Each number is 128 + 32 x the weight over its row's rms, rounded and kept within 0 to 255. Layers, rows and columns count from 0. Numbers have three digits each. The size before them is the row's rms in percent of the matrix's.

# layer 8 MLP up, 128x64, rms 0.332, rows 72-121, columns 0-63
086:079130145172118123170098083131211096143134133084142094119132135079112118137131123160168141063110058104110149066141123113117086158106080148108070137114112156087103072154077102163127111128162154
107:140145211088121099130138181111121142118108108080123100160120151104121178114152107132122114119103131127175166146096091097129112134075096210182124152093063157114113185128179186093156154132129159
085:092188175157135176084148110130152157085078164162113120112125186049125118124188122114130123134127087091125124092145093096050142124131191107071113165130119122152122163109128102159110156098163149
105:133106164086097140119152145072103159174093144144129121134158130112127141135128144133184121108121147165171156164114131197191142127105120104102091087130089052053124198144152076113175152137089142
087:171161173107110106095111171136097125123084076122157170150153120124117141105153128106141107072135080170073101170099150147189073125144147158115163167163119154157154088138155107087068181105070126
107:178134086162142149110159112151162130093148160082131154140167114113057136131101145040101145109105115132058125141169111079179127154119137095086078113076105109129084117134140102160192101094124097
082:100106080126139171180089144128121103125154122056178065105147090139093119136066104130159123160047158134103103203134146132120086134117128130152123126065096145160155120165168139112122097134126071
106:179142146136141080134132097114158122126058075147074187106145118153179167103135151121141118091146131101121098095056113128174156126119092139109134096139142094143074129051110091154138170199111145
105:123080114154083142153102154130147148106164143148101195111077169158101134144142148115148126123185134153125104160086127142143115127179164135105081117115136080107112201135125194148165130190064194
086:072161117164165172130168159104063149162146081138099150099176097139118098115103153142131160144114164160059099125113121179112193081085140164123134137111065133113130124178130175105129112066126153
112:131159157163057146141119146128139125078130111101137163089135135134132097099159145130107082073128128088122088098169138099135135158023107143106137084105066176104131165114181185167120129147081145
113:130075133177060120081083170128082119131113125116204142070088133158168136144181107201168161155106119146152091175102109095127108131115183151108128136115143080118135138145114130101145095175102161
099:151080153143184140112081099138136096152151120131082145137119103164145139106109110159109132148171071135103183182113054090187154094134079144150069142084173168162136081166139110118147126165091137
091:115125168116103134194162062062139084177107129157160123120144107082101180092164127165140163130157119143123135076093132165153105092148142129079153183066151173129152140177148168094123110167126144
099:127158120109141149131118098086140133166069103147168200140160223164152105093079179084129099133177162145097156115104105146134090175122127149151131161101115123155140186080141124118193127161118128
098:086135146066152114112109164105118129101093113160138179080124147128146144152177157163170181151100171140161085171075058160084118125091178125109136099137119145191141093132127075139099120106091175
096:172140124109142121131119133115099163128150151110121164191185183128118131126138130081095197128112119168104172179135111113114141160070078113114148165047104149101111115047148187136133176154120122
097:111138143157142149110097133163068120146107086206082142158165169144091105149156141160160142139097155149125192124127117068185099110100160123115118104148168118155161113144118220106128057105127113
103:127110133106127101111101105123122056154145094076101185183125128136159085111205128139194188162132151114104109111154104173118166166131143096115125096087068180158149129131089165143176133094115114
105:162153165094146180118088154101095116129073133119079058088111149114092189105155152177140133108120131094109085167138069138136146125102116083142118132072179159112139156126077172109124176148170087
105:149172097149124165093166125104143083151134111119150145153134154149059127124094165126135120175079116108109147131083067040130169096119200120115118119105111101133145119117120149176204189105116093
097:125170123135144132075095126142129106147168146167131140095091155167089151152152122125123108158113083083149163210211124099130129159139116091103113157120109092142083125216166159133158112068098162
098:150127123160119129136190165113127103131078139089113096105073098105106207079137163085080166143144138132170118117159082107138098126096123086057141124112160135099070201141109142157123178142099116
099:114096117114075166162103195144078111113140152128132127088134192116099161119121114061140124124094173103132089166143098136110101158146136120179035153099133103181104119120197161130153157151098101
103:129158181088096130084107126163156112178093153160079149133176139105153171123109124085132128094091131151122099124110123188148130184115176105154036085077125074131107169154148109106157155103117093
089:131164128167136109190165128129184136099142154136127096141169102099113218109157155113159167131110067152129094116124104070138155132145187122201112090137100109177074147134130179118155092116166126
099:102161164158132156128154187088126118106100103137072151120106161105152138166076104123123165168235121095150167165130134156129097146152061131159129158095153128161146100125178136134157194116123088
113:110179105190179127174118132091187239075098116155121118124106125140130090105132142114125131186137098091122083108140107137159130103128148148115176120108160097148134145128143158105157089208096145
092:181148142141146145165077106155096093118106095149106173156101125072140152102149128139110120146162043105116111141107070110105146182156074053116181147126097148159116149177075122105128146103081136
091:116144174119100135154182065110121146076083128091121118150106086130110076107166101153152129129164147146131144196108059089128082125134200136108114090142102164108057158149132153151098083125155161
088:056126160126155093113116119095153129158117141176209068102024166076073126127135103154136093166138072091127122150127147169104080088124115132111098104129136140154120114116101107144121161141098131
104:104084166094150125093155170080194083167100138147088131167112113167107154155114122124156172109129124144126079156121087131128108147104126080085153151159085137132158161147176078099100223096116095
105:104117101128121090105158075105161086085098051148070101143127149177040143121143161105142183103102147131154109184137088123128163143165134159129188127144120154118139093147131118106193177151123126
095:168130128143114158130121139082099137168229113106128134095143108146090114064155109166138149149192160139086142152060149167148115197109096155116089151154155148122119144168096122114135162120067088
116:114119141137118096180170155086122154118151136117133137155093111162094086136174202112133196118088108201153108120040148108152110106121152094120150100157136053124099121174145144170114133120078119
114:079181114096138144105062111134126095145171108136126141133120134125123160121093162142122177113195060190060126124148166132153110218126158132139183150114159155108165109130152126100091141176152138
110:104164147164149139086155155071122133094123170147079131119107130117114070057178108160118124089125156102144154225103078121147178158092105098141103141098158144158119132171112163172110117135136074
093:149164123194124132149183104141094147095082113111149104082163172134094181140117093079132103170099139115127161071141131078134095160140144145134162117082067098102128212096120125130127104131086071
092:111171150109163147103163156072124148109151165172152116130051137073091082083124131091144099154145140152063124114146113091106131138152085133112147133146119157201091162067108181116124106101155184
101:128084155143108092169125151131172103113078110180116125142086162199062132130128131095081104136138124141155115144156068110136130195166109114100103114212091122147161109116183111182148117171109143
094:125096142103114081108180159121138129083113098147106126136145178190063105155114146050203148072115063148132095148141142120099105164168075078123101174123127133112180143115136153119161124140133107
104:134065109100095090138163158132118149128113100095045150104187121176163166113083096119142141087140101199102132120140130147149171165115107167087078145109086108101131180150076144162138130176117106
096:102179142191164058125165130116092135082117108153052110119180158180115117115141095065125110130146078149101140116110097109104107134195131083129108134076118104147173130122133115117147079159182106
095:124166144065079175090115153108159086110108186127095105129106086128156173120159139188097095177092130149084164130078136096167125136162143167109124141124135159157077152141116167091114171150174188
104:110084096130117177191062134080091103106159136119134114121156189144136097118171088160168185165122137151114168097143172171096099140125071154123090122127110084111062080119125119086154160141131103
092:134103126109170177096172131131130100116156098101111178156138166164117167138140094167113140117153111126087154156139154149124102113205071110134129196161091097133095116088093100165152134056059083
087:111124159081114130113073140136163115098108158080175142125173107102114126083110169109085100145128095198125119118101052172181180137116161111176143134071129130130129130203095080114126118166160128
100:130136152111112101142189139135143191124106107142107128177105216152113146053153099185166154082202154085108134111093115077165146149156094162121089133173109092141117131138152137148147090146142147
090:113064149092097071156150132094111087139130090093106119106166078090116108133173152169166151141131110135129123176049113175168103129179073132103128152115158176112070173129138165125126135138138186
098:127093146107122189140138129137126148096123157107095082110170169182123137100179108108139166102104194167090141116096077109105071114166143143159095140139126170109066146184080090162177158125124082
# layer 8 MLP down (transposed), 128x64, rms 0.348, rows 72-121, columns 0-63
091:138131094208076146067121109110166082133111112058166140164148116147159099106128162132135132104113163202144040167168069159100169122100138086106156104133147120118092120140132136116150134090125123
108:061163124150143128107093130140135181152201175153086144087034118108172162123099139122139124152162118136148115149125071165084123107123130137186161094123138122115090141087195151103146097148098159
106:095079112160135087141135066167140139111113107094135100131137117178162200152104164126080083097126190148153099100133182160172177181114109055178114088083128145123126141144108154115115134137093139
100:175163090137141176122068103200124101109136108166095166086106116071123138138108110189123131127131087124155122110114179102065119172137098119114106171108148170181135143086152114100150152179098186
085:112115156196128169105087171133143147093144158135134176182127079116183147105128066142088129090156220156085141148163146187115095134118181099164129134125198120130139139137111147104161150115123111
117:138104167104066111099105138087088087156119142150125116098119123122150167195156155116136131175171135119099107110103130071180163091088126121096088111166186147152168167132153170129062072105116082
073:063173061072101077100151085116086166109157141128133147186107143100084170139094098073104122149144183115117130162149078144124097125082128133143159057163122118156102112101137134101106140090117093
084:146128132217099144091115070130133130142120207184135198143148109134152135089185098134121146185143165115153164201111121123165127147145116174138147137164166096170166103122126153163139082140129135
109:151099125133093130164124130130080131099156200153117131122154103134125158088133129110122168114120163172153180143107170160150173165150104060125156109114188087075174119066144111193092122096072114
085:161106120135136130123135115096122124141162072105102150133044123143131105212089101088188144093134117087159100136083117185158135147118150147135149122142132092175166111218115083183120119122115167
125:100200155131074132116126138111131136145127111102117133094080137142133110151143164144050119114085059149169100172168107094138084116115108137058124181130155183133095099150089185162130111158161165
105:161087102138130149112122069156152156085133166176096097122104102112184103149058105118083131108185104144118122112128104164065116111144133112126171051117177104142134085117186166107097161115134177
094:113167092138079148151119144110102091106158165128205098101148146139109126153153155100087115134148165091115137141115113166145051189076116112068156105081167116119168199101121144140142095071143113
089:124078160147153114155168081080118146129128026049107156135137096158121156127147117114133118102144058144142075181108098106157104144144114125138096058102127105119125133102119100066147074128125117
098:166152084076078077118141116122096145151141171098085113205133106140084112102137155164076074093137110119146089179141149114077096144124086130117135095155181103148084116176155115142148091111185136
097:100183136173118136113136135127187120125138149109126111123160142157164156191185111100157157146097095146097185124176119044115222143105144138160123172105121130132073139108126161132183144153105098
086:126076095134149128101127129101141067106129154084108158085132140106133120160095165125112115081097112188172116125137112089116201109092138160169065194150137142121078114181156138113059139171136088
098:139147147144144042147093154175066163165115162128121141138112157171096117124091124168149177128166111092110112074099133107128135107078083130185178134155116151176117131071177174128109156095163106
100:148134122121073189141175132105132120066126157152129138102183121116174150180124112115125154125140226163091133123093152123136121125113122133098094156175173058084106098151055110108156103134170122
104:105052121137118155118167128125080087115113070121098159141097158151089124131137085096162111137078125110123090148108162133068115129126127164084150111137064074140118098184112079160208098108097154
110:099118090149040146121117118085139183161141118096138054141152106127177140140095088120136187114108202126060084082093141138111132179085112152125112092110114130108084119146099154095158097134133121
097:137082153152161105114131051114127142167192109130094132081126111101126190138138088134183130126150086102125107076101162085117148141082105184130080109141127155091118184171092131126074190111122116
094:127146137070155127142109102127116142114170129180170129096124173105116077087129107182121055114072153157112143107105137144074111056079165115080140147166116117149146089138174170163136135131102194
105:135171105111155076068113131092149148133037115084157110158108070158095062120151125090152132115174139103113105116140164147116167196107151091141136086171132103073099119117080103122132109106095117
081:117139158181143172148054181125122173089165128095114155190098144117122091141145157117163152133099149130139119138156168123038083092131149092186181143140107085149138154123144131156188102135151104
092:095156110155108154098099130115099155116185156153123119104146140215110159070140075185106038134113164108120195106097164101134158130136180099120154127154131113200128119123125120111143129102102090
099:197131113055132105165121096116161141148114161132095101151172140171159117145109188108149130130140078172157127136135171127088116087169179101168141133100128153142170090116169156092076101050136158
120:118122144162160074105147113080189136069128074073161159124143142125076156129111121171135115154137144137063158109122123118174148121079120172147132121078106119099162092165173146053072147152158119
077:173152129142169120204152170098107176127148075123105131165154099113089126143123128097152155181103172131078152093163120144100174119136137098107150108149116174082135158194168096167103124112062084
094:071172134093100156133095167183118160181159218138109142116151105139102137123106113126127184099170163108187098131166107141104113159100163057124113174149127134154140177106123171118100162102164107
076:140134131168116179191101166181096076156144087142166177147163094118111136170148125152140148175067132122081148061119131096120120123109174124086103158113126099126140184089077138095167139150081095
107:138093117148142136156145148137099058127152094194195191118167085084092121156113160176126112185125117125133090168101143156104131123130112172094085104117117103132153132084084163083100068163100104
122:137170130173136160147094140168113132143181170151060162150158169086140141144129120102148138148148065208120130097163104090166109078115155146134140149151084105168130137146101161077150078075091094
080:157110074154158142108090139106101163094100078073196131128115164119105089069161158167082102151125186104108132134170120121115110122141145132074121126151079174118116076122080103075148166130069123
113:175136137082132133183152135112146186095096140069120114169119133141119116066157137132101133117160137141139140117128108135120147106128109202093076151196093221160112114112104101128148194155158079
112:140112090142047183103137115127138140169133137234154072166112138115130161091162142101156115178117155098083139138097137128090188128123149094093117096118130147128104109064158082138104120119134078
120:087120120104102096042134115116075195153143156170095143101152098179182090090120129135089117088147152086103085127148118145125117072158155131144174155106163110163180130172100087125115105173137146
103:110149081111097095123113128153160102164164186086136144194093062173155109121122146116099140114083205136123106099131108131105192176183124127093165127095158135148127105129086175092145165121178135
085:166098113127084132113160105115114138099156107080137192100117121174152163109163089089149112093157115108076140090092109193178182158102151148106137154107167151077132108139193045145120151135127146
100:088127143127156143166170151118134139167071049134124080099149126173168156148119106181167162079202134132082156111139149138171162160139150151100141124106102115108153194144119140137139192186115114
094:145112160122093144182189140142094155129122170188111090120175124135137176063113095059168157158129174118057156120156072144199146146140139117180125134153110114138147139124120144139133078127143175
114:118132121084204048170092154105102112154125184138144160127101107134124149171175129146106110144194168177117131160101136104139093101145099171132112151155180169159136134127088137076082180113092119
096:111108124093138165188085095136122096115161133213131140167096109093145132141125109184131142144127088136143156129129106115079130141136180179066111162196102134110155132171207139102187133111114089
089:173165073163107110111093091136169108104131147160050106184151063130109159111107150170108151149122129138134146152119111158102157154175108180129115156132123173108060114086134169093141078160081165
080:074162126092125098139131129155106165135130129121166152154070163175092082140102056115093077091156159094131117052133080171124096172082139115158106142153102167149149143177112105137066141118152116
102:095126074122119165156104114085098120110086099145143101090235108096119118088165163158125130115121103106142127163115124169082163148066125166094144146131144140140087163193127120128073133124105055
078:086114160083120135198094165145147133128142113123116147085120164083142139066143083114120127074100157178127084100113100130137099110078145078168111120094044110083111082151122127088170101136177133
104:033157074138088108156170118191159123151157127140209115172164086145164147152095128080091145150123151086091129092147128180160114124177126148131143087122119146146149086099136173116127132094150129
086:160210059110111069128103143153100139132101142134099135167144086180127146122122182158075111137106143128133069100110152095163097146164097135152174067153122167131134124142169071114111128165180158
105:126137118113135122088065137122127148130176163093066146120116127112110130122055149158119045147165085158085170109199131140123148101161135112152182097116113132123165086054172103092150124125116165